From a checkpoint of a small transformer trained on Wikipedia: RMSNorm before each block.
Each number is 128 + 24 x the weight over its row's rms, rounded and kept within 0 to 255. Layers, rows and columns count from 0. Numbers have three digits each. The size before them is the row's rms in percent of the matrix's.

# layer 2 MLP down (transposed), 1280x160, rms 0.236, rows 316-359, columns 0-159
102:152102157141180094094122116146135180100140139123101133133156162146142113133107119151160127156156139163123130141115109106161136114139123143125128142131119105160127085138138160112119108119070143101155132132085159091140145143155116100126136147113115138120099175164106063140109172160129104121108110169111135116160168156147108101104135116139131143074121111161111108126135166092135105113119130124112098158094103125147130168172125116099101114132076113130148131150139132164096174110144165
106:124136138116115131114123143134130117126152167120090069145174134140123111150145115148141168109137135122105109125145124156128061145148105115173139112129117134124176186153165112084127106155117155121143092142160132152106119091130111120109154128137115107156187159127115132148100084126153082141119157153152113119143079121150123107098150095162111129127144138147122071121143116157149128143171108134157131135105153100087163168105144117076161094134123096165104134128113122166132123128114128
116:129130146102121108144154147146144088089111114106159112159149128136134106115120159122138126064144128107108127147132134117129061097144105138108141137122183149135104099108156141131123127151133107093111136117124138142144110183162128133113139129114085139129079151130100087143111113060115129103146102145152130166099136175148092140098106124160099155088108151111129120113144141092107129159111140160128186139139151130156100134136127136132107104101100163192141152161143163123153118147097110
103:112155113102084167162117095109098124116099126147125163132131091104127128138105156078105151101116132192130105152113114140065106153130137121146128138137196111108153155166188126144117107103072174144133143108111127119179135136115136125153109146163117137125090124128111080153116124112120134124114142117123130165152130115169117136059122132134116142117121150108137084136123093074151153132131138138153138134119139124130147114119120149149090089170104117137152125141162112117136158154141142
105:109105054132111098111125155131098150105115118099108147195113104082135123114120109086094144169106097121146127122128160096105082151193075127090124126138134129154116119129145135160132136105151134139130085150117115161145099169101141133161162083162113102138083113165147117146118110153126116142152139132106137140118152140111124188103118108140141120113127108102133087151143117112140141122141102123106140152167083132103121144152137133159139143142094131119127106121145104125143176126168147
107:119144126114089124130154125125113069105118105151123136150093096115112139127100115120109141124159098152146106095127155111140078120094164152161148121111085156131077168177140168113136130124127117137134127130115136096147151124109105115115129137132123106141139152177157145119099177089105133132118156105149132131154107110160107148123078142111098129144118131160154138098109136134093125150189145091131130159139104165121172165133136151119087075086118146187136125127143168112123124129091143
098:151139145159097107118130131118094148122163115179134133128107099109103182161127125138105154154095085106115124137141138200082141153142079084108130101137119127081118103144126162139115149121137142128124125139125102102121117147120106120122082099124173128131164139149117107123146165082121164120078127105136090121137105114115149138148149146127135153125119140141154131116135127141129125120146133126166139150123111187151148091167105105121166133139078094118114166135093114156183169112095147
037:144143094185096113110106118130179121081110144144116123121139113105119107128152152120079113132139118117097140120140093148113093160126089129095130179158109156113099151169181142140111147144116105142132161118095132105118128138077139127106108170113145108121127132099154173117132130124145124108154135122095101179083127162123165158121126121107120124124142162178158175099126129123126153106124171116103121164139083104138139149152107120111173159127102120123167107125128126096089135145088133
097:122148117145136132065124144096147111150127133136124163135116119160163087095138141123104127141129098164116118125092142129159124120135107158147177119094163176132161119098139145154101109112119145116140136122134114147132144086113155145147160112119126151105174126167149137132088105126139105159164128171132144101147142141115114148158101122127158119072110119169058147103144122105103124101135144066112142105122118137135133165183157104152130141114118141129152116128124135124094185139068101
107:148076087176170155123133128159131150107131097093154120100123117144154131141108100149147110131135115118134134141143153153108135122120179160153133103100104151171104112156106130128122117172155121186131130131146129156113101133148122129100108101109101090143146122148130126068128122090097140124116136087166153130133176093118106140109138127168133149104133126135138151102120097134153129113129116185170142111131133148130132148115134105178130132141131125143156099094192182102155103181132146
042:119159138140159173133109172133103122129166130115106115138075166121143113127149168148135112099108122118143077136124139119128113146151126105124129144100121138140141129163147135096174125141112124132131125095110100117187095104113135098096157144169144133142124147161123141159140124137106130161163113126107127138051171141085123128167082156158142104151141146083151135155112089118168137150146114117164160126126105099142134151168130080153121148133124140172151133147175132119159102105156121
109:119097149151086145137108113146159134175202139102096170114161125088141114131127074112144149102117135128187131110142120169163115063096118144135148169143125159153157117122101122099161121134118131144113139106146116125088116146126096135120118088151091118152146165117128105154157128166122136107143197121155123123105134126096124117128154136161168142107109144113118147101108119128132154145149094176162098133133129114131099113113168086152121122121122148112106143110155100128105123146156123
100:155132124111104133086137145150154139107101170136099140145124115102129184126122167172129168133107128162154101111122132156174098101132164106146137107151130069089178162127164104118081138124149151156100128124152139149127120146106119104126161104147131137170134101192082128158123140102141110102149120096114119162119130162144151098156109136102115122150145099115132123135146144129134131125146142085125143132131113142110207168144142170115130109147128117101104080127116128124140099141099131
102:103116117085088157160123146127114075117150122091128111132130116131137132123104123101133139137120121123129117128111113140144128119124120170101151141104127102144097150121109138131107121162142110125114135075131122192153098096165094089147146105112051101129151128166092117106136109091102126134107092162147106160142109123152107112099133145152103115185132136094181111126144112113133099122130143141146094134067106106145124119115132146126132141093135175141092119107192144124155110158173119
100:131138156128166152138115116098150127112132109112097120153088143132146082151124125148142105104148132114134133118131116147142101110135143155131134160142138112099116119106169122109076125115092070087101115094140124104142134140160111094100156149149144119129060129082140117099152149141149087100130153093094154100151126183113152094158116114124118144118125181094124125099105109117104126122107160120123107102149110141129131103143109101188101106137102156116109118109147151131193161175152125
100:180107146136106149193123120121143089088140111114124118120146127110123085111114112126149150088086113098146142153110117149127133108124145135130111117100114103140142097099134150129128085132180122078156150107127149141123092131095084142133138079097110119108092161123085123127168113104144134175130119163139119114175119135131139105119109140099139100121147132123157185100147141124131165077104171154142108141135097113129115152142104142104130116093125100138118057148137153130111089127119153
096:125130131145107143119158140106121106130159119135077139037118140113129119107117173143165123114140123156127123145105171129117115121143112116120154137104139151164153107159142132142127165128136168126138168119096148132130061185133107122140132146119113077184139165128124093157136133129121140102092125107131114157112124120097117137117166126166147137123128088138142108139106170121181136151152101155120143099136122121123108206163145124108106137125142146140149119125118155174150104104111085
104:127135111137124173117150119157122103141064177094118132199118156162110088131119141136116129135115142120109170064129158144143174167139098140139147103089131110089170091096141147106113090122103104174178144119122140129150122105131145088168137141090107139136176156121153150112139145161130152112128127091131146097089112156144134120138134110131138117132130147156100161122099131132130169137141097083146117101103112101128128110150099133112152129108147147108133138109118121147140156136139084
088:157067157159106128121140130168129111111130126112142141161161134123133077114108111108168158145137154102155111148068146135106096126105096116099116116129113109144126119138130131099156128135130131138170135150158141131083119160152093072139132147125093153159103143115165112130154121165136121105109077115154157165124131106155116153104113138127164122107099147178109148098104129165130163097090149130085152082116126124119085134155094141155128144128119160120150079110117140141116147134083140
109:127105134110094147133135075127099086135135138171071167129161152136112123093137127132129136119145140107111109140122118133096136138160122154120097118119151137160170177164111150112092094104172129103111110082131142102130139141156106093138130121086101122084129100098149125114131092133077150157125129150121137124128158144176110135150126148144102122102124121154128142088153149137114176168096092134089131116089121125145119136177120166124084179116119125127135122118140102107087123086101124
101:129128116157108108120140135126155148115090132147094140136183172102076127130131132087128130131116114138101079129128145092100128156162154115080105137092099124137152145163124132115139124132099148128141124106105138145154144135141137141138124162124125100135140105090110134137108150094096113105129087126101127133122089162134124113081106134096143106141054088177104131169134144089144128117080140093131128125148154137148112100144087116072128136180126099143116134104095140082143134127088095
110:111144134086154148138135113167130091081153188123135101168132140125122119121135129149129103107148138103104128107098106120131131118133144136116163147140099128120071156124083130130133188171156123156169131169138135109161120166119127103123146106092125164126119135151145141145115175126102128127126141092179127131099163144166120139124132139124145143165134156144108120148148127149126132152085145144088158064101112055143167142129104089133123120149140115078141088128134151141154126126112133
091:163110126121134142133115098101175139143124144104122144137174158109129113137081159123088149088183099128130104108124123126126110087133151147124139121135084116157138149111131172094100119131123116085108147141155148172085130178132147146114114133109102126111115112150105137107132124138154097131141149127123131123139098130096107063096120123119149142106018120150127085126097124133107140110097114152149098097166136108103148108134096128155119137110142135170127157134116150148156145164129127
098:099138120175127128134119091128139113147147138115100148128090147121169117111126128114139110176123148109087136080150134112115158074110114095095144183088152149182147121111118135101128100143125133132116138106162124161124102124111130100120113106121115115138149106121138109110076094107122102151134097124124146138112153138163167131134106098150162145153110152110113176168136112152118158160122119115123116153137141163113141126146143139123155142129109187140131147116068164110197162112096083
105:136105180152175117117145094117181126108140105149099111104139146144115180166126103137129097145135117116102121164164150125140097114152114088128108151099058105119112119114114139107134114090172169114136152140153140140111109096133113148131121130156161170159099130121120151120143146115135151115112165163154106123144197150121107123089143131179113150087125150112126107125147154156110110155184132139102104102121114128120121131139120120111110135137124159149105121136170102101087131097085113
105:121110102135134131100158103156116174148129173116095117149152146093150142100122152107184092133146102161131121131113100137078145092155134103104109112133146096146066158123141106111119121101110134157145186150112135137107138166118149127121081118104122173175135140119114112161102156139154097137125141115108138136108141132136117142129111105122100121123068122175116136122086087100114117137125139130107166137112102156150062123120156122147130104128132145139117125097195141104145151119148099
104:114151161090112153124151154111110124139163126140137156164116115167130103095095118128154095133109115146135144133102117101110140117104139111110136100152149120150124117122084152099171160143128142062148098111127099102115159137113065143114131116120141163109152130145153096151111111128120145175102113117137122170136089148090113147123109174164121089118134081089156156123145115141172145162152136112134122091098169110140095150135148089153131096109108105134106136116118111131133150164067111
092:098095139123129115111157134103124117119122110133129104084048117084119098179116140142144130142129147165135128122137135116123105126109127151136130149128153080126090104128119137169112169152137142149153098080111094103182143125164108171073179131105092144136117137118128125108092060150112158116124159110147131086136143097100142091121126133176133138144144129092176127104137094184123120141137122113138152102122138120137137125127153113104110125121137135113076104160123121104152118153137129
105:137075098141125135096113104149145088124137109135077123103144138101161125173167092109167138170101104119134140135152130084132092138130109136171124113133122144160103122120151120122119148122155126127174110145118184109112142144148091137141118120138109102152148132103127132185139157170154124159180155150167127120103074151112142122149131154159110152132181099104117131091107144130104113131106128117131078104107161137104158162112165132131089141129121122146125102118126102115147090113102085
104:143104112121126158096086120131119186142130143126148150123152137161150123133168144112106140105111108087113155113163144118123147098100115085137167116150132188124126153099096158124143140103129092152130147148188120099107154143172129143116139152101154165129132129133112124133125127091154121156180105100116120108152108134107180120134181113167162152125161113136093113108138149135127129138137143095173127170182081095117123142132154093164154126120136122112140100143149130176132145124133150
091:125114120109158089142144133091146116125120162146175145124129134101139119108157175128124121123145103100129078182157135103108125097096107117193118083159107156152112121181140156125139119117114103158136118129109145127137093147148151121106161113149129070135142144131165136135125064119140138161129134136091171164120117131131091142158122121054120148162120109109133153154164094138117121094142122143161183115120128101117150112109118142148157158127088119096126116132134103123147103129107123
081:137128161148131057128171140127123132100173138120176093106099152143130139119127132134146153114142097121079107098131157142122164088147142157112162153128130117113120116121138123101143131134124172142126119122141092158093166139153098110152114174129141171123132175096100123110135119134132118097122131151126176156122142117090126118128114151168131114178088126121166101075142144139174141134131132143125070178153115113127101123181104126116102181117097123096143107111125140112120149119122111
103:137121146162080140130114088147093103122114119093091125119152095107164090159142058109119166188132145136171105162111097167127124114126121130138130126144139128130121135175124119110101151152124168095111090116096137137094129143148158125158152145106069090167146124111130109137100135131113147142113109130138156134138103143127092136118132091099108108105128161134108123150123094123166172117087160088115132146140109158158152136182191136145150126139150114100139124122111107112119137138136121
104:089111170132146120138116153115125121173127128110125090080153130109100124152151096174143126133107135114135120150101131122132124099143083112143087124149122127129148124135139118164167131130122186115174153101121113120153105100170117144133115128163131132112143077135151105100096148157137165109109150109104129134148139102166131094141146143137094135146184140121152163148141137165144137142180147173122143086150151141124130178102101123128134186067145118135087128107086128150148124124133092
110:094104104138118157145112169131113173130120139123121072147098117133130118161113094111172100136139147163100167148151148181145119126134143094128127144113107109133126121144130119096146130125142086114158118058135092115132115060162131132094158145137131107105115152133156141129134156110136114144137116123181122106135160130159120125143183124142152121145120125106163137096186128158153129151149116130108117118105135184170133143089113090133102097110136137114133090186143131142133097096138137
111:149115102161186132115119176119125127098142183133097127087129124120127143098086159102144103103143155109159111132112139141097146122142112144119156114140118165160107173102132125122152163119127136159155112128189102128113139149127116104119116078133118102156109142115143120150128136144169129109140096146137158157155138155123127128124130131150147089129095094156100093134144117100119143134166163136154160092142103087091108117126152077126150066129139130142134107120192142122112088164115154
101:124117123093107154129141133110110147113156112129108132093143153090104109105098160143117099111112128177132111162100114178118114073155134128102097140177099152127098099089185134144132116104140136128106116146155120124126133144094093128118140091136138141096209136138124104165145162136142101163080130172136163124111139135081116084157121134135127150125134164122119150103118102084137140148166114150151134099095125106097132132119136148147142085142126119153107116106121122075103146099135127
109:104093153155117169127111119139139114173164114161133140134140130138115125159098149154091144127121131117134129078136155169173099120133088102129142144163135152134116091121115125149118124082130120160129126119207148121146114148159100140131100108150134130108142111169131115067123125126111090131155123097094126132125122117119135155130142110130114135113184166134138127070122085155097096063167115133132120166136116078130126156113139116109167094133148143146107102142140171112152131163112127
107:165112123100118168125100140116115132079183133143133125104117119095099130112115138127135113085153096183122122170121119119097122130109132129135112116122140169125142145102163123163128093156127143079148105120119138138133127144129124114080121107142155096138132122148058092135105135160106085122136078125182126122142122142105144095102133115091109099122157090086155082120122107120100134136148159108118103145115136102073087119100147099134123150116135104141152184180116120124127145161136134
099:116099142119099111133143141118158146132168166147179103144162159119130144109148162115111105095153162127129137142149072148128159098119138104153157128149136113150115152145122080118135155127158203146110144108078146124114088126145150138151168133161114157123111123145122088090147145117106117120121114116140179121149123147103121118147076159136117125133143143124110171088123113123138128120121128120100154151110124150119076115157105192163105110112163149090118141103107141112159158135143171
107:135115101126134137125148116081125069116123137087168175094134169111100109115181132109096106137129114122148108136130112107145177173131124121112111116109112092092117124133147100135186130115112096117140174122134154127093095079110127118132143076174096100104110109085100100109131139140130118177125126111156145134122124144114107185174134130102144140141105120141118121161112165155131119156159135091120158146139083099124095106103131099138139122133116096097109126124137096126122125129168103
090:113102127126097139133158121125131129090129126122157146087145107096178114126162095115133131122115152135117151108156161133127153102125124153150170115143112160112076128125156140108141148166106165097109146125139108134164111123160132156096159123119137132135119092107131118070138091107177107136094137158193126085152085091073105145150128119155160154100099111134170138147164092132137164149105141126105133164135133126099125111134141154133136130142068111124153112141096099123167148109132153
094:111158158148163156159117142153127145124097120104152126146126138120106117130133114169107125082117093099129095136127080133115123133132123127100138155147136120163120123082153119109150154148094150099075103135161091143123126114157109126162139123127139152121127132124129108163106135102109120147089123104144100165123118124132120052111106087129172112126150189096132136094129120122108101113146147183151141143131106126107195149151106099119138108122083109130131074158174166134141131159114102
099:124119123124107106131128162136123138130165124136116118110111157071143103142170117107138135126171067123139118145131152112126133123163132105141142157181148145137117120161139162128143128093133178121153098119122094145150127126136126165146112157091155087132106127161113120089085115108091171179065166164145112162127120113129116166140109151104138125141137089121106116111157097133172150126144095115093081119126115146090135161121141112111169144150111093127070106140130131161138154133122114
# layer 2 MLP up, 1280x160, rms 0.233, rows 317-360, columns 0-159
115:103133133103141120117102091146147131154147091098116186127161117113079128119132134107118106166146104132110146127176121132119154148107109105135101155161110155136122075133145135166112107133099120118123141132139138126138125118077160116148075145141156113090137099135158145102162132111091125089153086085131152097122123134102113134112133121111106092161115157080147132109162094098160108085143167135119116113156107123090123122094093168100095133097129171116124134126124104099112150151174158
105:104128145126114151121084138107119151138103111158115131143129096134135142161129119083135104125162102129125107161145132099115177127109152115168106134154124130102106106140104114136140131180137107149115130118114166120121147110124171135107086135124157176105081102112110138114160089095116079103153153142119139152142133114121076096172113120144095130182142138143120134145152167092135116078131111158126083152116107095164147158155157151107089116159103178157123085120121129114167111138124105
097:153139122170170119124151144140093120121134125136110126141088118079101188145110150093135061117121136069110096133156105106161150174117126181137120095139099117130147113136142121131117116137146109139122099160154134157109105167076137125140131150126123169104140163124168101115140097142102132099128113196112149121107110133143109155124150181108125139110073126150123110136150114173109141109101146095129131145151092133125126147122119143133126132124115134111167186115137103104128121100100113
103:112139095075120131140138101095102119147132127087152120138132143151135157152122109127097125118113136103117088110118122113113112121144116089103163130121176155090133113145123155106128166150124156148152116099148148190128164091112144146117142147091099120126101123164112123164153126123142125175160158104154136120133157148150092171110131115129093125104143128156150146148147158131099165074133126137164101095105155175148155126160112078141162112147118100136123175146132086145133140069134137
098:122098091093155182133128122139099138096072127130103126167099123145122117107113120131148145142129120157160132114130128147166178125141165104102136115108153149132129108146101109127151121135186118138135127107188121158130131140164111121101070130126135131050109109132124104157120124120123146122127111104176154110124162121160133142131185115105171084122171115098132160149127166128123129144114105120119125147103123142139108145170126127135111107185117118098140141191129115145110115086125148
104:096148128168138167128147146140117117147120143120152108147121139104111081105086158102133167121129145136072126128099121120139123167137149057130146104136154145121164106151104146151098110134154125165147091170136110127092163118109157146164150147123133103144156169097157156085085123133141112086133149138149153110082104153142133116107085081140149120123150160100107118084130129135116126107149103096099109157143125121146116106117141140113136109161153172148142152169138082117113117122117165
030:117129145102160155132148135151142118123117078093167092150150147161108131158140084146172138169169155128138128103144153142155151144133147133118112118109106095092133092133099127169123118155130112125070116147144103153129125115087128141150172096143155106132122135117132153155150127145089143119135181154168085119115151112130148133107147111137160110151108117111159142169119135123079127097079105142154141100138123156095153081157098133114133118124194143123146141128150163127087114105136152
090:200150110131156110147097090103074142113124095119092127119121105128130182163121100101136154166135107078110132140144163105135167135105124112084112087111163113130148128135125112106107127132139157168137133151151126116132112138111086147100130122124124157082115163144120140149131180159109102103148132169160152105101124119138140115143132143103132122133119128175141117087112121150157142138110161125100128129134113093144134125105150172083142170141144065134086114095124163129103121123138151
097:123124113105158118150079115159114130153162120097117122129110115106131101176132132149137081145135142107143135122167093087129132159092127140113127092129129098157106103143153127109157145130145113154163138129081102137101130169113164120118089147145152132119123170089125152133150150111116134151105084084094116105140139094179136086123140155154123090105137086121098141156127122171124181106092117129151152087156114099089143144094105122094108129126124171150124131131133089118133133100094162
034:143126119152127146141121155146147139153130087115137138108155112175129150117113081145106113115148137158138196176125118151131129162123161113148114121114136073087165124109141135124118106144137138146109125169128143184152149184095158140141077133112126124130123124138134111114138149148163144143134112093084152154161115147119110131125122101123121163088135109156118130116117156112046101124120121121125094112146190148129174130116113157109108161143146096104159150103109106145111128133146178
107:124159136112114097113154141163121107111112094097134147139133147108160133167133143135151120166117132085129143114111081093143102113155082159146158076104128105122150111146101131112096151103104138084110129126121141137129086137125144124162149128071105101117116122120140177144153128105112128136128115140099101068110181110113169155095164135120143087112123102107139127128134128128084086141124132130169130120096152163116116120110147129184127100141085087128158177104105168130125143141122152
094:116160123146147132100122138144106158098107153119118179120128170137116125131147116117141101127150132140100141072157071083108135158068114176149104125084112162122134126142116150103128104119133135089116176106132132117118128099128141126132122133091110161139153092119152097083137154124114115112116138157115161098153165116080105150136136092143149114136124160185086113139147139084135094115142099090124106101148116158094090142116133127113126139155161144103110129168130138154098162116165131
096:137133153152126113127129175139141088126105143164093136142098142115097115119111150128122135110139119104141107135129087140168115140117120102152148101144114155140138148152170131140099128165113083105090105200138103165108124161144140164115123109114139139134146155121088129135152133151146124125135155095118118119154160138138142132143142160152116126130127140157116126177145104155127187109144071077056132096086110114139148163146129093128179121141109124147133142104087087157136127123102175
110:124176103100147133166112102097118086169121146111143123136121088105132118157103120129156145166104104124115117136136122151086142126098134118163136117146189112127145099111132076166092130124177131128143131123081140125132114140144125096109085147174177160094142096102111131120125124123151126137164116113143168049116112097134120137099156101102125110136121135175103149096100148143099147119155122106163136148090141129113187123112152120142154137156142130104135131153149143132124117167137103
098:118124136093115097101083179138089091126151121083123153111129095170131107135119106125153118156162111073114095136116124127126148130129144105094107154141142094116152123154141105112072154109105140152146114083148127156172147090098105143111139105082137120126129116127145092129159131103116138088124130122137140130095162145107125142111146158162124167114108118165134109124129109102161149140152096130113092147127164105105131105090071186113133147122118138136154097129146122117064135134161109
129:138159121155094168175148121133118127163108137166134138117137180121117125127142154108109096168094165101145147117116138091126140095112103113111109132143119157163095138131154156152113162171121076120119098153120110111129071145100159124148130156121136151130210093140128126106154144158136156144107124077119106137092110139160160125121183129101136154104153115112146114083151115148102098130172150132115132114138119119110106122092094116123132122141132120112124166125149099134100079110150128
089:129117073129124103139137120153124122114102106108126133094122094149092191138149107120076124139081142139085173117109113141100146088150136117133151099114160119104139155145108045132135113157140089107149147121117089112156089125116120147090171098158117137122119101129116112123109159145133169111149146104135147156110142123150181145119148129128124113163121120130109088173092127145114093122102139107127138144118088127134110112138145128096123075132136147122118143099150139096116094175146096
104:155148127122133130112110182164095122139133138115108132129176145120072136146078164118151121115102129136105094107109132143089193144137142142156138090118108096095139141101136085131137130119097125146202138134128154112127129152170144142150096163173135136107129170103125125090095121117126130122150128126134116134112112156173091102112107116153120128135133083108103125122164120126157090139153136132106096136166144137109149127132134131110078160119138110114111174140142098098125097180133175
105:106109077100135122169147150152104138145096106163169107098124124167126142134096138136168131152153125117130143091136099135172107126129168112117150116139128113134139142155126146123097151125093128132129121142172152139151133127140123129152102117134164116090157132059117125150057127180097113081103111129127127116132124127146131143114131127128184125143115104144148106121102096131139112142128129065119100144123091126111178136122151116181134145091128087085123177102133087132162113145125108
104:118114144133126112095135118106095126157121082142099129187075139151154103165132161117133152108095131163165162097127137114149143131148101132089108118175148108104116164143129109118142105131165096107114146084097119113137090138136120118125108143120161122139085137148148139106132141143208124135109147102101134103139160121165142107119149189136117112153146115118111130086132194134141079131147126133104096123133120111128147138098122115117128106167124107113162135150158133142102149123158183
095:082154098084131125088106099104094148112161139133103129085113150112134141149164096117138115128118127115126120097091119110157159158112138132129110126108126087108185155123112090137131163122092145122088134135134133121185146130114127160107175124116145155123130108147162141136130145141123076127148143150128120168148122162087101165122137141100140140126134131157162152151092083159137143084145121139176162098101126136094146143099125128096146153093171126154165106097138132161135106100149096
108:098150075130117136155112158149103139132077130107178118149114131111128131134104107171170122131169145153167154072108138156129143135174111138130134126120118172117110146072120145146146138111129084139158101112118127107138112114109143116180121146153107099156103176154164129136140140134171119146113129127129100104155138118164116139115135107144135115157100089113089094109154123095110128122131086120123145148133100170119114110135193112132133148130140145112124141076108134128097145079178108
115:133159109128107164151078161111123128140126083134150105091167123144151138130129119144133125167136106127116101174140139199117141152124090142117104171177144106132105092133136135112132106139161093148123119106130099129138146154097134164119128136126102108112086161132135138148143123134114120092119152132123101130179163100125110081157126127098114134159144141182164165131129129121103138105133096138103130127087132102084101084147142100102117156150129113090132086124166122132149103131175178
102:132145147157105137148176099105121165146175134130102117131117097112143163125140141144107110140101108123118157115122113155152154137166133143153151151116145103153122133175119071115174153129144093155131151114156091109134102135127135125092113153107173146154115146155158131120113101104109130126148156118137112148132096122192140129142143163094111152139127121167145131145115092197110099099107138132118133103084122124147109111137136111176123154128098111149138086156124113134119101049114169
107:169143139183082116128119126152129124149108105162126107081102107147086134148085124125121141145092117120094111105156110142145118173192139118120138123137125114143152108130142136089093122080166134110092154118134156129148127117136152141132134163099142121155148143135073141134150109126123125122104115147134057142158192139110157150127145170145139117121102147137094117182143187183124127123128116162118146128066122135099139110145113117096127157135123153122126137120120116098105106126145131
094:141141138134136128125114128116126151082143170144121113129125135154107128179121110130103102151117112097116115112125164138146118103150116099115144130188115121093176123108132114147112135117110067139115133184110150131073124152158153114178161136125121106071149131086135162136106150094139144109100130128162148136133149110101124146110117148110164107147146108077146149137115117078150110151125154110077089150137121089147151119152130132141120069160134126124118139165162121075130134100160154
093:140097186127150102120091153128161160180090171109137116159146114148122140157165128123126123129133104125143132101115100124156160122139164115138138076147151127171100120112123118139153108147101100133128142123147139159145134124148178156139114077159143160093153098095131095162109145120114138127155127109116134112161141140130146104139117139115142130153098077159142086109100134140154143184146116146118110135156107092116088089106137122105131102159149085128071109090122130119082145121147108
118:111146119104094155101174160149124107122123111157117127144072109131137160138156106143107107150116150144164153156198114119151146129121091156142125115104124157115106116117128118178121136126129152092113167166117132121156147133175128129080118093150171122122155144115139181131101155131139106137135123142195114117148107084156150145151142145110114112111116137145156141110128164102091115130116161136119138088141142099128144144108099112103122173072102100082094134116117118157159146132135153
108:125154093128135168124122166144131092166145117117159092157164172114128145113129105119102119151152177107132115124182132145110126171095164099094105140153137096120122150099120090180092134141144160101140159187109145139114142099105164115102153138099139148094125102143117112105155111144098158131133162084092109162113156167137164133077138106134146136145116137148143146134164149133130136092130113158153145129128118131098148147127110089093131080131128128100120142134156088118139094129120130
095:122104068139126151145114115138080128099135106166148116133139130143115153120107107160124133135115103162107149121112067091164102120146152103081143119100127120131130086119103107097112107085101133138148126152100087152142146115129110119183162136157133149127126123109130128137063144140118165122118188104141138161164110136150137117139157135154102099120118171125164139167116140141113114100114107151088152130131141147150065078144110111138154119147102143093168152114133110101134114107131160
061:149145111082117133134135100156132127152127092117121140119101093121118136152156114153115111116098104127181102145167076161138109144137190150156118123145174114086133136152136107136143121121131104109108119179160130146108155146108074169095095133116117145129110084088110181116116156175147146129164123113120127152153097121080105108153133131115154106115147146131123170131144116126112104098110112116179117120124141148109164107138160071132139078140102151116132134097121131112098126096130154
088:114110118120120178140103136139120124143127118163122116133124151132124077149091124135151148119121168151106115130137126093153114143158146105184167107102142129133102116146141154135063125104107113143141103150102106159169144085143107133138133202114105120079155147120137130128171104099142132155139083091161136133086089082111151095128153152102154154135144134147117089142121112146150117124153133198136149131151130108126146063129126143146148104156138114107135137160122104136143137125156158
113:146127081119136160137140121141115116171091117118161104121105098099107119095109062109133133122148134153120101120125083154110149141136150117151092132203145141131120137139149118171131125121082148116150133137087093151140123106124124154136123135152153138153099128114101120178106165132126182143131182090155090153106146106194090162145143156141142096146130132123079152088137159146113140072104134143138134105121103134113128129146126104124126124131122082130144139115136132145098104102136101
092:135153154152122123087139189147117162138127101149102149145140075163128117126117122123123133126143131153140175131101140135102139135113102140155130108107165090124131183110137152070123103105127179116111104133154157154187155110148102100108116129147115148177112139126128151147121151149159118159110125125132138117100093167078144139118127116062143132097136106113139134130121121121112122078113089156119126103120137140117098123171103176128075129139113131107168148113128128176145104113161129
122:182144149134116126167155092127144076094098098130124082153082151157128178156139151145135145092180134125134154118125110112132154145125127102123117117110094140141167169143142119142163151141128166123103094152144168111120134109104173105134133118123138122116157183097091162127127150147145115127137176139136129097169120130134139136125123060096117134146133125126156103136131119146162105114133110118121098147154095108149106128094120105099124120084168140106143118151126146125082137146162175
104:116153122126135111138127101120165117137137090171132141137142163194129164164172135116102141134118146088129141120129119161136115104137116179160137124095138101107180145126144133122118142139117143074152150153110122148086103141110130158135175148122150115101131127093178178117138099110111137112106167134159158130142121120159108145112124116158151093140129098151119127174135138128129132141176133128104110183091158160086103155115133104132133113140112174120183126161161167155128104126139139
113:127127091092130110118125077110157137112123103105114127106116122101170148145132132132132121128130127124098141072176112134125130117110134148087126103140126128118097134121126159158142122151117141116178104121151139150061119142108158119133111159152100119146101173106112141139108181119120116122070144116115131108102159071152078109099112143142138134136100063164104100130068129158091166081120156147095101128114102115147143136149131147124135127119111115083138116147096131156129106089141127
097:083153132151144156113145096104132103125153122104169101103153140127131187106111125114097140112143149117131164131124106087150133142149147150163144115155136111107189097130139123157071155103104115116176119103136141142124137075132121119136148147158126106129167096094135169145162108117130092123150140117164145134126119071121115146194101093150139139103140163135130158147126163115161105090105092151130156128161155109133131123106127162161100112110125151124131161154113116120116118115137080
130:176143140112142180147117158084148103117144103164114147172147142131123168126137125121109106133121113199093131131151144126153139135120098119091124115152155111087142151113111068142141087127119157149128111107105096167161131102093146117127175153122104125125132138065110104117136127160092146112112125120109069109123128137107126109109130127119127155145125154109132078140118139144115144169149118159087122152174146118111165085163140094122126117145108123101113130157176119135145114101116158
089:159137166132146123169114171118142153135102128144134126143143132124157160147092092133125100173101130134121113130138090146128159106160112122157129077099123132145133119109151181128143088116147120131114119148163083094142099132105128134125112123132141095102167083123103149145159170156127135145120088148116080122107105145171130112131133121104123158132116195141122118139160091136116101136123161128132129164127159117129108114116106155155132120135148140169147191152152089146131070097126072
090:093139115105146112120119154138128170122163140088151133100147191142133096155151157133135161132123126084174149161136100162145113138123107151169136111181127161157106131135172153168114152162075131132112180145141079121116132136115128103133113144141168122127113139148130101084127141142098145108169139142154133095107120096110119159105113122115158145157132114135123127143173121142136154104133117095034126156133109137112120105122124140127139149141120138106118170150127114163116143146092144
092:135103141140107112083144118154133157159127176176142128146125159165115120118134156125133120108097119138109185102116128099151087128133164125135121143082111126117103140161098146086123081136119123116127140155111148105118099130124175111103122122101174149094094087117104123108159127142132083137133134118139152124098142102158130149148122143124147156180172136138102124135141149135154098132093100150117078126128137134171111133088101129128112066176133145177157147121158097121120118177143125
103:095189179117155112149123105130118152125098128143094169153148166129150113141152129152147102145132127135127121174140158147106133138165115152141148124127160123155158091163167129177096161152110175129098117162125174146121153108116121131101128151142127120132129108115134141084116117145103150127077141111113146107123111141116089168128166144126064101134108140170127140128122110100157127141084185156110159119159125105132078128144112132134101116098131116091120150130128107112156109125171155
104:159108113097149102124157139166129151145146169100171138122102120142122117155128131175118116116155149121162176159086126136131109098160130140141163148151164155131133134138133100120099150093106103117100137141109163154130098134108079134135140106109154147186121142140159108145127138109145135109137087087129158146158149093118106131118193127132155068135185105130113167112104122166123087144126169120151114149106122110119116134115119113167187132129121130123118134116089104095146093131119123